Weights of a small transformer language model.
Training: a variant of SOAP for these matrices, 146M tokens, 4459 steps.
Each number is 128 + 24 x the weight over the matrix's rms, rounded and kept within 0 to 255. Layers, rows and columns count from 0. Numbers have three digits each.

# layer 9 MLP down (transposed), 768x96, rms 0.0962, rows 632-665, columns 0-95
150098086112136171128117133153172132172127107157132097116109129138174136141142116161116128096118128159157108119161162160121117151125147139156106154140145117117118109149159110116141180121154123094102118098136137108161122139126147139118147135137119119148111135148129110129093095164145158149
115101122147128090137120117100124117121152102139178134118116135078134161167110124121176152207188114125157129114155069137146119146124097119097118114153119132091099128134125127093097154087102152125162102170151111104130123096103111122113111074125190123157169119140174139123124077082118132152
101145109116146122130099100138127114116112124124093113107135092135121102137148109121113114155142130143106119155120144126166126152116129145149092145129109126125120119111139123118152126134112144125106110154091116134124141098113124120119126145157123136114109155129124143143110104150134146137
117128095133151118096026147134132167097101102152152093148114111127158109101146174104099183158098144132153096143142186149106111119152069198140138107103106102096145113172156146183134151105155038109118142138135136152100167157097127115085094156132127125139143133129105184132144162112106144116
113143137161205134123124100142130123135135130132118164112157154138160131114213130139140177101105159135079151174143115132122116128154144137136129095140125129129136133109119128130123102110135169138118136147117136109121105152130139101135103122161148159120119106107111128171127164163130132102
117135108095183136142118109129134113157133138157138123084155106148135136178122117138074166137157124121107119121133148102109145157099136137128124113109161121169155141133161106117119128108124101047138132121159154143105181112146136132138186133159175141096132137165173129132137141128140143157
116129134156145127102157086122118127139099134111132120165146125127123143084117112132134151131120129105112121099125104121130122109125136178158123153107145127138157107166092125116114082127095143150119134142127126133103122130124169124132122118152116145154162100095146118130094145109130180136
092088133141103088148137150136099123137155113101087076127131110148123141126171159195115131115124061177154127145104094137159141117104121124140150116162115182069120121117091076085105134133090151169125133158143103103148112176112127161164127137163132111117139156126158093139101134141096161160
119130127100104139146133182132143122139114126108147182111134143129129174095088117166094108139098146151162165100110109137081137107141110127206094179085101135117149128136166119132147127118133095143127116145149117147122112168079170098107175090138139116085185101144131140168100142181129119123
150162126149164157105144133148135102137126126104129135105130101089146164146121079154169124118124161150128160155136158118160161161148143108102161112107139130087171099142101159129141106072118115089152120092136161113137115143115147123162092161097114143112102128146168137163119087133113167147
175116128152097149154137111110135132070078132134119126141115130131135138154136136176140147127174121117090113139164116123149136132156125132103165151130130151108136137121165137130135160147115141110088130112159086124149141120106174107127150091119155123133140092149169110179106131149138152171
114118143109145132128138176107145059107158154133129123156122107160111125138090147132163106105137108138132115118172139105130130133128132137114137138147124144109072134129085130124133137121115130130099098142119126118091127113122157103137079107102108119138136109091174157156112100144129115169
096109101120139104105118127136176163130083088171139124136142103118082080115176138146100135096138079148146118070152148116088144134185132138058112118138122111102140119102107193092085132165134112135114115136197111168139083129173101089099121168114112120161082157153131130136119078100120097151
104099097087123108154129155087103144142163123152140125143154121169111137142130153124102150120127146133114140126137089126140131132159170121122133112106114118119148199108131118138118093104129132115130108132139103116100145080160132151132101086088128146131104180151124105113126096139110148094
112159146163097095154138107118142139104103165128169098118129132072132162139104111144149148158120143108081115119133101183097138123091117141166150155104101140132140117105154115125103166144109122131138133103096160126135135137123102100092177132046146098110126159145135150121140145124141089125
100171122171099097117133104101104071161147085121133131126119112135122149143175143065159166084108146118130175120083133125124143165145153121104148089133124093138144084131109173133086137126113108136167162155043097138153109142189117120123110129159155165124140171152189149104158089083104120172
143163177127100120148105138137163145128141091097159108140192121095123138142148129142171193143155108164094156179112099135177157152147114096094128117122098148118083092134110152130153128142133165176140107113130114146117116172120132097155119125122062148121091130123125146155102108062175163152
108130140150150164151123102159121102118142153145130133145102114129160127069130103132125146138141136146146161137117147149128089124144134134134133133110137081133125129132134105123099114114157140119127158140109129139149106122093129119139139126121163120127152147097111178158129125134156140141
181135163097085169134123084125112168126163183189103118043155144135142088164086138134131168105038097165150119148135138099147126071125117124091110123160090076177114129159160155162125126140139140136112129179095079125104157077107138089111148127119113122085099094136092084170136183074093141130
132118160124116142059120113120153100155124105159158131119107072161131130112089119154104100070095112137120100112145134116166127161088149107140134200093154147111115154042125140139145141203139123129082100110126079130132079114145095119099217145183152083133101110147136179197090086078090103113
156169101034154113133097148136133167133124141098106151092115104088162119142126140157180118139138157136104104183079149137096130146079104140127113109160131110169174107138083128143201096077091067102223187168110109117144127157086150108105118094107112120078111104112139117160136140179128155149
151191133120143131164111096145137107155091126151116112125128123153115126162126145144154091135115147135137091135093138104175130179142117118115149101132117134111115149129109141118094100160165168154152108140114115109112119094115109121121128077160142147150135117129121137090121124166143125136
148129147134155130117123162152134069129147081127146139105111119114130119153117166157114141155152100154148174156119129147141128096181111131084103123104172087157113119123096119146099096137150154126119162138132124083123117144122127149139135124112115091098151142090172111121159149100138131137
095158073139132145110143142129113143120144132155134135134123127156202135115175146093118117121119135159180098125107146119144087097092114148108173140126114145128110139141110137142123108171093103117134087146137156131150141140135104110173137108121154172112110099093136122132114125163132197165
133144156131125144120183159114070151125104107111167189141137144126117178142114085144150153102103127133157132112155106138107109126130110095138112160162146145098128149112180191152132154114110145136152099144113156141101120089143134139156094122114138169121153138142118121114119116129104127135
084137153146126089101152123137094114105146091147115120096134134117156134136145174121120113141189182107124106150106044120101132095130078101145111105118157104142081130160132118137172140155089103176125113164176134147127109182148080121139131138083116072146157089095094120165128143156130148150
117175120108161135104102130121110131122124111147115132097117137116141172106153164173145124111116133148173138177092111151150151153151136114143161126112135152131120162119117113147116134143118140198114083125127122136170133122144143138115112143077115161135115117091111116100098142103128148116
136115061121114111094132070135101110161133146120083133113092083103145145130113118120131135173132168163124108132159197148176084147114132106142155119142112105100089140159163141151123156101089118122148126148124139185159094098120174108113144190138140108094103128133146102132126172151089121158
112090099132116148140105146097128136139134114097109107123154142122120125147106187132106128114132146157148139112138135119146111105138119115121165120145167120140154142143112136104119141124118149110132126135110121135087132105119113113126143120131139108106160108098153143144130137113171089133
089139095150120166135144115120136120159113137124110108088111199167132099134101129156084135129154115109127143147131182151117154160126125111138103153112112158113082124106160133180143075121134223162095177118163090088151116124119125159111130138096098160130153135147098105123195154125069068100
104117111150155150177198114123122109062121135133163143194097083145140116102153133114144162100165157109099120112139111087090133129072112133161134107144125118167114112100129133149146148132131146109102128137122161156114143093170151130132093097193118137111169150111106147126138143100143127132
112159136141079124111114139126145146157140083096133132149140126148133138154147125134143133091126103131152150118128143164176118115139136129129137122131139107136118110114190155136124152132096123107142105141140103131081134116125113110129074136083107150149154138131136090150185134148171134109
154202112102132105092125118126125127136128123135124090130103119134136114074115117157166091117145153199171089127131141125119088100111089141154103143144153105102157189148136139141116120090139110113148135103173144149121110127074093120122143069106116148192179164099083115123099139167104128141
111109121103108123136081135098160116102150106115127101132148101120137093127146111117114078148091108126145133082119106115144112120144163121092157142148132111145106129149112133136164106107070096114163129113118136145102100117107135122112143112102106109143115116148138108140148116140119104139
# layer 9 MLP up, 768x96, rms 0.0962, rows 633-666, columns 0-95
123137115146133110119106138100131125115088153112122089097152062125151174140091127162076161122138083111123111101135093128123137139156114104111155117133150122113153130144130161125096121140102075154066155135148097144139099140132155107114131137103177129181098153101122174125118127163155112144
117144113144095137106174141117128107135131118172140109155156130146131151152110149107144114109130081130093115120130106141150163118123141120088129130139162128161149144156152162106112157103111134094126127091153098128067158173143148153129161118131080115142123110127116128142133163099133112101
093121107094123081155136111189150117158117137109110141117118120154101166131104126129113141140141140111136138126127112101184130130093114098134111122157143098154145139140069113098158102128121129130163166107157130126135116090159161089137144134130065132126120149077147130108174098115156132153
120097123116119115115100151127145105085125115126111120128143127128114157101132173089124124131137109119142125137084094127161114138115126109132121155121131090142145132108154174089127133137121154079110162167160143108105157147136118075110097100160134167129097139092114118117134142098121138116
144160109148148133119149103145133084139167120090123147126140117134087139162116075092150136154108118116121160127132139138150127128146117159139135110133148131112104134116127130109116102143155152128165155170161123130129100123086124111137125140092138167139120117103164142131171091091144095114
150116122103112143096127130156153136149090152145112141165138136143138115107157130110130120144144140155126170174117095097126114099105138092094118159159142139130165154107153123126149135116153135116127114094142167159115189139135093138101155157127116142089121146141120139105131116123114092096
148123102115155080136181102119050140123120158121110147165128131161124139116109114144152163137135122151104119155092096185148137090109151108118117136122089097141140157130127109157104115111111096144082126139173149102176072129109110129146136118140125118113141119158115140106121120162089131102
132134125095122112136130130152112079126144097117150117148157160142104130145141173161152138135150078158113112176194124120138135123146085173078100106195133116134071149151137169097162151129127106092128108118143126134162136129118083156091143060154111113142131114122105096115144099107143159116
130138158128109094170191125091090146118135122126160076111126134169197104098117148108078117128136114117063093153159106122104138141148157133133111132143125141121125136091154097127078138132115134160158159124141133164138119135159113113137133124135088137134133136104122163091141095098103110144
161110106126088099124138140144126168144147105157124106144175122122070113117149130110119127175091119174126120124117089131108127104145144095129139112104171112151141127174123146107114130166139129133127121159118127083113091133130113149075124126097117132163120117100141120144148138130151129117
141141143102136087139106118153085140092117119093075116085108131110114151129154147151145084126113144138109139110106157130164126148133122159130113119165148120117115112130133121119118116143101152142098158132161154113151140110143070067091148125167099156127127139149090136116094166103098113082
093067135076150112102150146138114157101091112159159173149085102151145117130144107105111160114161113140089124170092136153126141112138143163109126158157088093100132138094136133106107082152117129158081151153140122140100109184218081146121158158120141154142128131162111134125131093117157089117
116142101122147108140121109170134166109124158122167129108134127133134137106116134147139183093110160084117112147100111168127118097071124117122089179117150139139118139125118127160082111110134144162103138094137112120146109134163150137137141137157109163155119084161086088117152174086138116127
129145163159128114129095119126133104098129119110170084135143114090135160157113147115131181088130170137117135104124123151123159099165137107136152166168115138134144091137162119132107124114132166162135151099133090071087050175115137143094131130133132153064096157147102137114184085121137142111
117154093127183101114125172165130132169147100113098123137132109153139076129131129121170170101138113152175131126102123158161125142151125107136106112136089135121129118112129148110161121099086150136129136150144107093101135137149067179073154136137075140068147153117125101144154155144105125122
103143095151160112119109177077149136128139134071160137152139110107103112127127129135118153099139137144127142141089152132128139087125084097068110124098116122141109152168132104109120181090153100172117117157111112158134134143167105076129129127198084140148138117151083123131140153183176118150
167116114151094135162121133169138149118133121127125110151141121119102138099119130108155107105125106161133104149095136101175092115106143107102129132120154135144121129130135148148140173118123118125112129154123094105148132132117136148135105117132083148121124139121075150081115133104125136184
149154098139101106132115170146135133173117108092132111127126116095120117085161138142166187151154122154133126142122150121127095101161119081133129128166118130123115152135171129135111122098092177172144141151183138157144082137083063124114122167164130150110120154101101113148101159073087127151
151114142131130134132108124178115131145107134138162156123098114124124168143108125088124053147116147163211094157119124162175153135122111116146098161134108117064148137103127158075103147131190132118110125151131081129103088126187134161136132113170088148103072106139131157155117115136104087120
103116135110132078132148128110149100102122131096112138121144161184131141142114158086148126170148124143102142120103123147129083131135150087122117157142144137139085109137175104115163135171138168113156175163166126139129107102155116115143098128173092130141115127144132083121138128125124048082
108148127096121103138142150152168145125133143104133108129117105131155124150125125080129092138154126127089068156108149129158134117151105090124127088116116149145144174154169169114180131136129142128139127117120135131119105107153160139163112078144094124116160124113082158120125152090168121159
088121135102136132140117127148144088056169115101137112150115112146102079142171144129132120150120152153121153165100125135112133091104111110117155108168154144132128132122123108112149127146124099145149144129139140152178177149091112123142154138122109115114084124192106153126139124145093150169
123104120129141112136119132123110082158123100090149145160128112066123154133082132129135170158162126132068163115130127133105184156153165082160124115111174159126172112132141121128126135105119126142155178095120134153120136128113142075133175152168100072110161143143101122124158131111111156160
127147064136120107143163147164154143160131119120134121117153157143114102106115122136151145124169094152132154112110164159095123103141122108167128183105159106142102135156081109151105142105121141112109124118121153111140110120086119148102081104129155100138119187114147146139141104153114141132
113102151126113140133117088119139131145147118140121168120143137116101137169127133092151105137162117105110136167066133127169123092113159165104101144143071129098131134155126091137159201142152132113111132149080150173122133175172122144087106161108072081083096159110085171157143110159122128100
153142144121130118125049137122155157113118102145107127143163102163116166120130089154140128134093111147171116101103155146122151149150142091116104112158111162143141141122143127099100113141109122164127100099124119169104108103149150167178140172145130129117150115139124111111154156126127090130
138144192141180119144145144130138118164139143122136109133125131177139100122090092128093111109137119098123107089129146108155164129195103138121092121156113133119149137128132115123169156118135128114127116113169130111154087174147159152127107135073126143135119140125145138152141113063128147125
067138113184114163098150133098113119098158166139109146107107126133161114135135112146113123102161133111132121123164154133119166126157161116169127079160135148115136148189128148174119107143111091150143127118118164124093140164161109105088104119137133106124070102137061116075124160127075144107
136108148095131149100163107161130114059095147132108126075147105107157164119090185129093119114139119146140159115141113131154086091181122093092158099152110102130134134158111141042122149111146133112151130121190130158108096139136162067136098128166131113078099140130128108121113133115173161183
164131143114075108120135106120099144130164150086101111106129147127112121161134103169121136139070114093160112148165100174162144139133173097159096143136153101132121164127128139095107109110115103139154128155129169128129094143128139166100127139147165116172130095189151096109111144097106147128
151137182132134146144125122135083135093136115188114105137088106079128111117132135103141149099123155149130110145106135126075116098125152109132100114143135117129144143139138144086115140139150120137116101143133086123111142150165133137128154150120161123116125119128111128106119081143149184123
135149163157162082161141167151150119137124123137105120090137145126112121091112141114151159149136100134175123123113103118144089088136132118134142143110116134087160116126121176118117166157140174137122085160136153102116124104079088137151157077129174181101115135153125157126088116111125128117
101141146145118110167157135134156143137111123120127104116143129140112124150106102170154085129083125117151099115110130123127154148127107188144135159117091111118124091118106119135103107164094131144125123154152131140104083127149156121104109133107121123162120117128157150101095153136132151125
156097148117135145164133133147124149122085108067093149098126103128107158150157065088173110122121172125107115175139088109081105123137173140145124159122119110120137140124092142134132159117111132161153187122127105161085101178120118107086129135126074126138145097118117124112122116111108118125